Part of a small language model's weights: rotary positions, untied embeddings.
Each number is 128 + 24 x the weight over its row's rms, rounded and kept within 0 to 255. Layers, rows and columns count from 0. Numbers have three digits each. The size before them is the row's rms in percent of the matrix's.

# layer 6 MLP up, 1344x512, rms 0.0841, rows 465-481, columns 256-383
096:143126136090082123141116144112150124151130078097122092139154117099109108101135122101146162088124156142171120163155157137131121114145112094127152129153119127138119149155099110157097115111091117083121154143131139093161138143183149170127142137123110153127073088126175139096116119152146111103147136109129142137145099079090134142124130132150119146087163126145140103127104133156162133141110
104:132148133135102118125182142126143135105168133163104154121137135161126167107149117148117090116161170119122074091129136096136121112110121106133103108191106115097161137120150117149102120127118083141136109119090144123121147110142098082118134177158102141149117158140101114132146095107120104124111090115106137119074153113113165142165154131094131109133113140134163143111113092115094164152122
106:140153110132164084144107092170085151160120102088073177101130140138096050156108092156116116145114111145125109110097127099095104125107155178161080170105107124130143143138113138129151135116149158083105138180126146110094100108166130123108104115116151113106177139117137134170118105112126127105121109164115117113123137144110099139097154092111138134133097089097100113140101130114161135161119
099:131129123118119111116129111161152108123134125118107155145110137129084096101151086125096131190117168112112159148145093146144138128145125093131169127104157096102116139142093174126140114122148129102122128145121107148104133144106079111118116142106121141132155139124142131161133119121117150133113144125116126131092149097170109133100126125089137119110071090118095142132130114137134151130100
104:153125155113147129102113094131123183073101121143110124083138119121111113137128114139126089125118160135160113139117141170097111125132137099127120130187102115120113142119140118110142110158139115112097135144107106136091136139109133147148164149074166148139131099160139152115128140187137095164126107148145112160114108124123124163132073129117103178056120120137162148151159120140144078105141
095:119106135154099156123130182100116141126145152126116134120156190087151092129130133174104186156164138140136130124125159175134095109126079126142129138140129100141161093137129106125101068136136088119098107153182114097128208154130162147149093135135147166080101126146112109120134178107104124115108121131154130101121145170097154083125104132130154139164127101126133139124105131127165153105091
101:157100120113125141121124129089131132116141122136106121135154126136108124146118151130121146126122110165167151130140112129105128127108148121129129110132112144093132153145119109106072129102133146158141116101147121160158140127118099088131160132138124160103110114141124137083095096115103103139144100075112117112151133106115061133115077106149172084127148131128106105144160110081115135114131
105:127149078097146139115133144099119147120114171138132152170114145103128103117091147088101160123150118137126150101076105090111139144075149140121165140128111137152109129098149094133136102100124138124195138158126151113156191137129132134058069151124098116156090127171152115139172172143098118113124114155129146106116130102152142155128121144168109146136097140140147090156117114155144106127093
100:115124136152141094138148127115106076152138131190146129120139145122173131115119143119152130159116115145102110115097176113137115119124148140097129087154068110113128141111136078111116130103076094145115114114123075125140126141131091091144150133121145094077089139143139130085111106153139096120119165127163091151090091139110124094158116126124154126128152131137120128126097118094130145171107
098:160169166111139103113131153119109145080110124160093110169123179116125086118125170102127142125127074144114129085136145166136111136113130149143176131149129162157140117124137154109136108169144134138131107100100102127145157184096098125118066149152116117145113095118113106098104106126117106084172117142138141131127132165126122124121110142118136136159114157116148063124098140153098108118084
095:161139161159103126097132141116111105162130115148148116135114141129124107120171131069135134116075128121129162146127113084122110105131116118123121135119150121118093086089125136122076103148136112081140125097103155123140114106134156107142087133138130126157107120131136107152152141126117108123138154134126134091170177108133170101171141106109089100123159127099116094118136091101116093126127
081:121080147113101097115173132152114149142120111139146121100113083105134142128111178141107150121180094155133104156110180116130134127133100152141159127117083132130158137153127104167127126132119155209158103111106138172121103115127104144112137174140131121096141118128166081137196130133107112161130129114099132159079134105094093095132118096118076132127177157131119138125144119084119122114161
098:150149113120130110147089087110138163064170104107137167140134131133091136160136109162120103151162148141149114149125153161155155138104122135141148140146100132143115166116132109171137113094131130160123143143106123135095124119154176101095140124158126175126100130136154109139139123160151124091157144163137122133165146138163175077148120083164085165142145094122151144127125141096118117097111
094:137115126150138101088140076146111142101135149166088119149122120073123143136125118150160147132076152137100128155162122115125141146178143142141138152125165138109102133129139153161141160126162129155158153131150125123177113150137141144135120147118136140110152065139194158156138088135145154154107155114155166137119133066138117120090081132122115100088095097155115112099143166152105124149133
109:138104151080141179141159107099097165073130147116139094140159132103168101134140121123096105124121128135150159162148147151132136152127182153125104136147146122151137161110158106117142140093141113156095146099110127154122133122129121142116148146108074102109138135142159110142125109172097126143122110170134150133126103162139166136132155142114139084149169100128142180081147130138125136090094
090:174093138162128146098142151125125093142144124119163175110147142094093135097091111123106107115138146164087132152117137120087094131120122090156120167085102128161131131167154131148108092157109111149134116123125126113124143143123118114121126138121152117136166082114126113094128162171134181119159083129141099154123155175144121140104132112097138137108139120126165104138144152155110144151127
074:101126128123085190139128124131117144105139122108112094121101129142120166111120138147102127181139115167137124101143153119100123129139121130118125152061115109107103095101152128182135118088114141090145105107136114115129113131077113146161132119117146105122167116114085160137096183151121081160140151107103099101115092118186158132119129142157131115143120123111155123098158148118138151140131
# layer 6 MLP down (transposed), 1344x512, rms 0.0471, rows 465-481, columns 256-383
098:134113122134145135157159138102133129120087130112076096098162136139168127163148159152167168103150157093127090108115157163129128108126088150171169123122133099092108117104120127117158099182164159149096125076122126161122089146133158117147125109136075127106139143198132049132145126118127144138176083147127133112153167111130162114118160128142147136174096122116120154162131115131155135101111
097:115148119137089157096114113148089124110095156148150131178147115162142168094113107131116102118120054114105135119114163119140107161141144100116129123154105110106109181145145115106120114147165171116107097147129168112127088153146124148161116160086158141148136149134139104127122155120130137122142109090088116116127141108145124133113083137124124120095120133152116094139070108145129142139180
107:119165111127156112114131128153123173112089067117153153148083098112121118134118089146161102119113149113105131134118125107153053122102145140108123142116177144145135103134123126094122174146130131131144093108145142096182105128155122144089123106166107130092083163123118158130144116136103145108137107168117116153128137146084113118094112105107170151120142162135120148111088122116166162115148
092:134150155167146137112099128068119130152115119149129162136082151103176120133128112115141121119139076145104137125112118130136160137098124120105088099159089115093172144159107174115121155130119146098182111146119088157136145149148117129103124100104119108143184116133097148124143149100148142174123133130136109141089128105104156146140120080122092126147105140135150116088111088131153158079097
114:153127111134153128129158146172115168100126141169120118193126145106137059144143156091116118108112106126145120111136098156133135113104142128137127084099107137123116132099125146107106141102092178107162134123162103126153132117100098103116128100143130135154183127128130133128133126124109092125133135096119107157132126153135118116112089119107131147151050155122192110144080124129096119087138
093:119144151138100066138164116151122104158136114186138145128110081180150114138153155124120123131148145146137132142162132096176099120114161129112101145138110131120137153150143154122162164160148116116147179148156128124135097137180079137188092111135147096165122101135114128153147169139161109136094141135131131087092146146165143133112100121164151125091107120147153137103104114137142145093140
104:132137149144157118167138146152133123155106100121131118142124163183132143100077097144119163141117141142096129151093132150154152176089135159156142157089134140138161119151113125134139089107092160146138144120100111144127179106165133113177119170110116124107094135124122132136156152105143093097115098161088116137104137132123103115169131154150122146161162130118154102147143132167119105113140
100:124145098155121133099119115119181112137125111127130140119118113158109113105142156117117094157126166090126160137140118134109107124144123161139187134166090101127128141120135107178112118122171095156124131130156077097126128124121119139090159167146118087127153091139135111136159151141186118136155157122140097135154110120106152123115100111093121126129160128166091063122153127122147097159084
096:166143126165085139138146126108117113150133136176095122088139097141171141123164156119137142144150119114100136087136170133174121079098162099150158082124101111144133126118141155107170132107119135158141164127155166161153133116125151176117119160191173142156161109096138165104105154145174143137149140121115112113157124176111135093118116139136163093119122164098173126127117069121124087166120
099:124151078141144135158132133182162130095159083129158134130103133183126158120117108109167130163113119149146126142139127128143115086146121168182119109173124148128112143100138107142103153117162098142149158157093125141146125092139146168110194155142127135098068112158147102109163125133134079112136104118141118111136106112134122146134160102126137135132178096158098127121139146143154115100096
093:106136115105128122104131132128142155156131113139177135110134128158130088131135167138126104129155133122112146165096170124100145145144104125113131095155135137139082068150150157098143136140120150152145160157126113142110080112136149132133098156107142123116142148126097193143103126129161108135113152135109100095087096096136132127131122104111159160128137138152130134152149128133130121161129
092:125123163156116128075129117116097102134171093157151131101151124118122118101125063146072165128157147154102133127099159072129141112156111155145154159144134141117146131135116173143096168116141105122160094114151121105134128100126136127114102138182127110126097132146163132104138138078120172080155136099129114137177122093103110144115157114156144137142115128107109115111118140068110136079089
100:115100109129187117070093129103163139123135105169136141153156139102137169138134138154154106123118126165110105190141142137130150150092122128098105134088121161121124162138101133171145125158108110152138121151141111144098139092106165069166120144133129113129174114145104090146146097121089170150093143210119137108139124133132109141100141170140124133128135136132165105144065123128114126137120
101:144127130150143116122097139111114109151087122133125111172134092117152132155127172088118141154141126118098160115142089117147144129119150128136108125115114140095127135136126097144109085133161127133087139123148129146205102105143169168143108089137108159119150136114165096107148146121132097124125137150115172115150138152123114149080133148087152126119093126101114129112106120111169147125138
105:114152124143162151115137117083104125153138175101142132114144089064114114146148099103119088133136093126129179125107157113124126180120137125141127132113111102138135166074150129145109122134102127140156120093119170138121123137137096112109119154112103124126096106094131150154099111153124117146152125107159163128112121117125153173141104102169090120094122102135128096113131149118125117122148
097:122105155142151133113102139165166137085131117138116118122117130146135149145161143145099130125117128169146099162158148162117120150126095127109139104133167102135123140100117147129112175063121178134109134135113136131140121186108189149107132157146135122122166145119118126096147114107136118110088132142111175119090162144120140126112092117155108154108111113171132145098147143115119091107091
087:084110112131116115145163134122110104139129158116115136119118127113153092121090122131189144140165139148118111087153125136083112138096154122091113105118145118147099135133140120118156153166151142094164148145093163070161111140124191135114125107133130138153165157109115147155166147128134091131135126070098141099123132089104110127140166151115119105128140166121105097139160086105145111125140
# layer 6 MLP gate, 1344x512, rms 0.0894, rows 466-482, columns 256-383
107:125085128151082150126166131118097114143135117101146108133104115132083103123126110182100164119100149139129124103118151168110100171124115124098150109098146095137075163107118140118151109089118105139116168133161113155125138102108155156152129136124148152120154165139116128173118137110089122147129122132165135123154097148125082073131147166138106113147155133123106163136160143119175117107120
109:128109102122154126124102107138115114133166109114114147135135114131131099112126161167182131111126136118169132143122150106120174128147113146159159116122129116108171123124150160159072107149107103140118102075119155146121126111122106146155132153132117172133087139162146130082124151116122138126134179063144160124156115132120143106053125084122116119140137161121187148126130108116124161096110
096:127132093125141146087138105145104123117105153128125137115126135109128131106146103157160151133111105129149085089107161106093093124105100178123122115154097171142105147149176114110143120107130172142152125118153100052148141120102143125131165135114127136103096172108086147156120126118115117123078130162142152107140141177103136109164112158147141148097117079125116164156098087105106098106127
107:175114139093167148149114090130125146106100068145127126121152122141131160129098124074128116150111143097135150124141173156128118151160110114107106105140122115100123127123132070115133116135110119089152138128144130097151127159093055105158119137100136142137080110169135162142088107139142105172128135160107119138141149139129157117085105134132136134125136079139098131120174113147139112091132
097:147147089128148085120133101114141162166112102131122129070150139126130139143107140111165102108133167154150132142091118147145134141108180121097153109142152161111138120160147127103147128174097092121111110112121151127145145103107125110099145130128134111116134122129117093133114130068089152121165132150097123147135111141116108133117143163096131121116166105118123160097108107141104123180127
100:136119153109162165107102132126132168163135123150143097150117121134088097153144115156107137122115130133154169149125135135131100183149136135134125119090170117084191135134145090136120102118133169108132122134105145112122143130140160134162136170152098125100134170129139081142118143115140135122145122073142122133161111169144076161113116136165138166118172134111168107124161139153152117153125
112:134110129145121107100136129172126130091156142162105113131101124130165171128105137120145148150164145151156118159128139118168099163116161133129157151113135145123099121119123091172144105128139075135106131114101183106117128124109132128150154130146122136172171117109099175127139106108118117113124128137143083122119137132153155111114088133156138118094100140121146156115110121101120110128090
106:140119059159146149116149113177142071178136126111160165112146105153117121142139094138098113076099130141140104076165128129127147103130149115113130119121134148146128127148136153136168160089113091091166115089112116133148063151130145126132135107127102123124123150106176119129109075116151114139107095128143131159154117125167133118142090103132107147142091147130128161143162120139131154103162
099:140102131103146126119139180142063124064143136132155143158169130146116115086115117178153099161096083132082124144140112128113122154107109143162140131162114118126114118113118124136181151118124136122132092170128124105134147135123142120133154209106123158116112088128125065126135149136125117159111105161129158153120150170124131142145131149131147156094112131128165152106119115097095085136116
099:144105089149126122129083091130071117121145110145120123160102130133151119139153124125147122107141111135145148146106164116129105131093093119134147143138173148152139159107083121126104146148123124123123116112132089150090133160101138108108136118129128108111140163140137128159101123089131125133120136150109125170139145187081102119153141115157119126133094135110086184138171102157125095132147
078:103143125111154126102168105148107166142183138141107142133188158116086114135084147165120129121103143163100102131101096094132096104136146121131136104157097145146122133155146179144139128155154120126081102146168137149132114127079110114142123111121123096117103118102109121103138119149119108094131104167109165135106118176138169122110142174117107125132116129123100106104135133104123114121173
103:138125144126131116172164114153157074140096131115149162135157141122160099148113166129135124087118152121166147118137170180167111143146125141150129137098151123155149101146167185123107146116133142094144142131138097118163139165133111132117135150124125138111152134156140119135159126121097141160138135143099111095161095119102116153134101131112137111140128100116130151167129186115135105122138
098:116163140120118105130099084101108153105146155109119110111151124113144157173154120130131194144135133075183122118137138133133173158137191125120135100137057145122144119115145156105122142121181133154106149135107123099139130129157178126174109115145131155125168177178133146123143119106155144124107111084121152142172143142134127087109155136149087101118157081136121141104121122153140096132133
107:120128142128123163157122146102139152103125133154147167109098130159109129126106144130135123104149152120117134086141123128169148119123170136127149122151138137117141105096137139125098118092152150123138128135137099107087131133111193180149159145097169128159147128131145147210135119148078108156137171157141127145133127145095145137131114131158165119144137162104133105153130105111117140111121
086:108134146109107116083153153106152096119099165195153125125154128158147131133125111129116123140120162129145112144117153143150103131101090080125125076093115125128107138106165124139137090093082124156099148109126098146107119155115076129091136163046123104157111122149174121124163107134113120144149139134190093150099184090113133124126150152128104133134103134118140115123167175120099150123128
073:108146117107095170149136082102140134102116120106174136112130153149123154113107110117110144164095123150161140148148146138109117151121155119117090179127120103136114080070150133159145171134085120151115127136134149122126118142067124133131113122108152132131139116099117123111123161095100131123130137118115081116108112082126134101116145142097148128162129085110137095118129114147113161134135
091:142143094119115160137162161114099107153146135129137104114082132119124101112104126139141147137184132113161125109152116132066156121127128134114152102128105097110124178185161160118115158128145095125092108097139119103089173115137128114114115150110146099138145141119114144121141092105134082114131114104087111149164130098124126104102125154094133129105129096087104140099142098141091104149125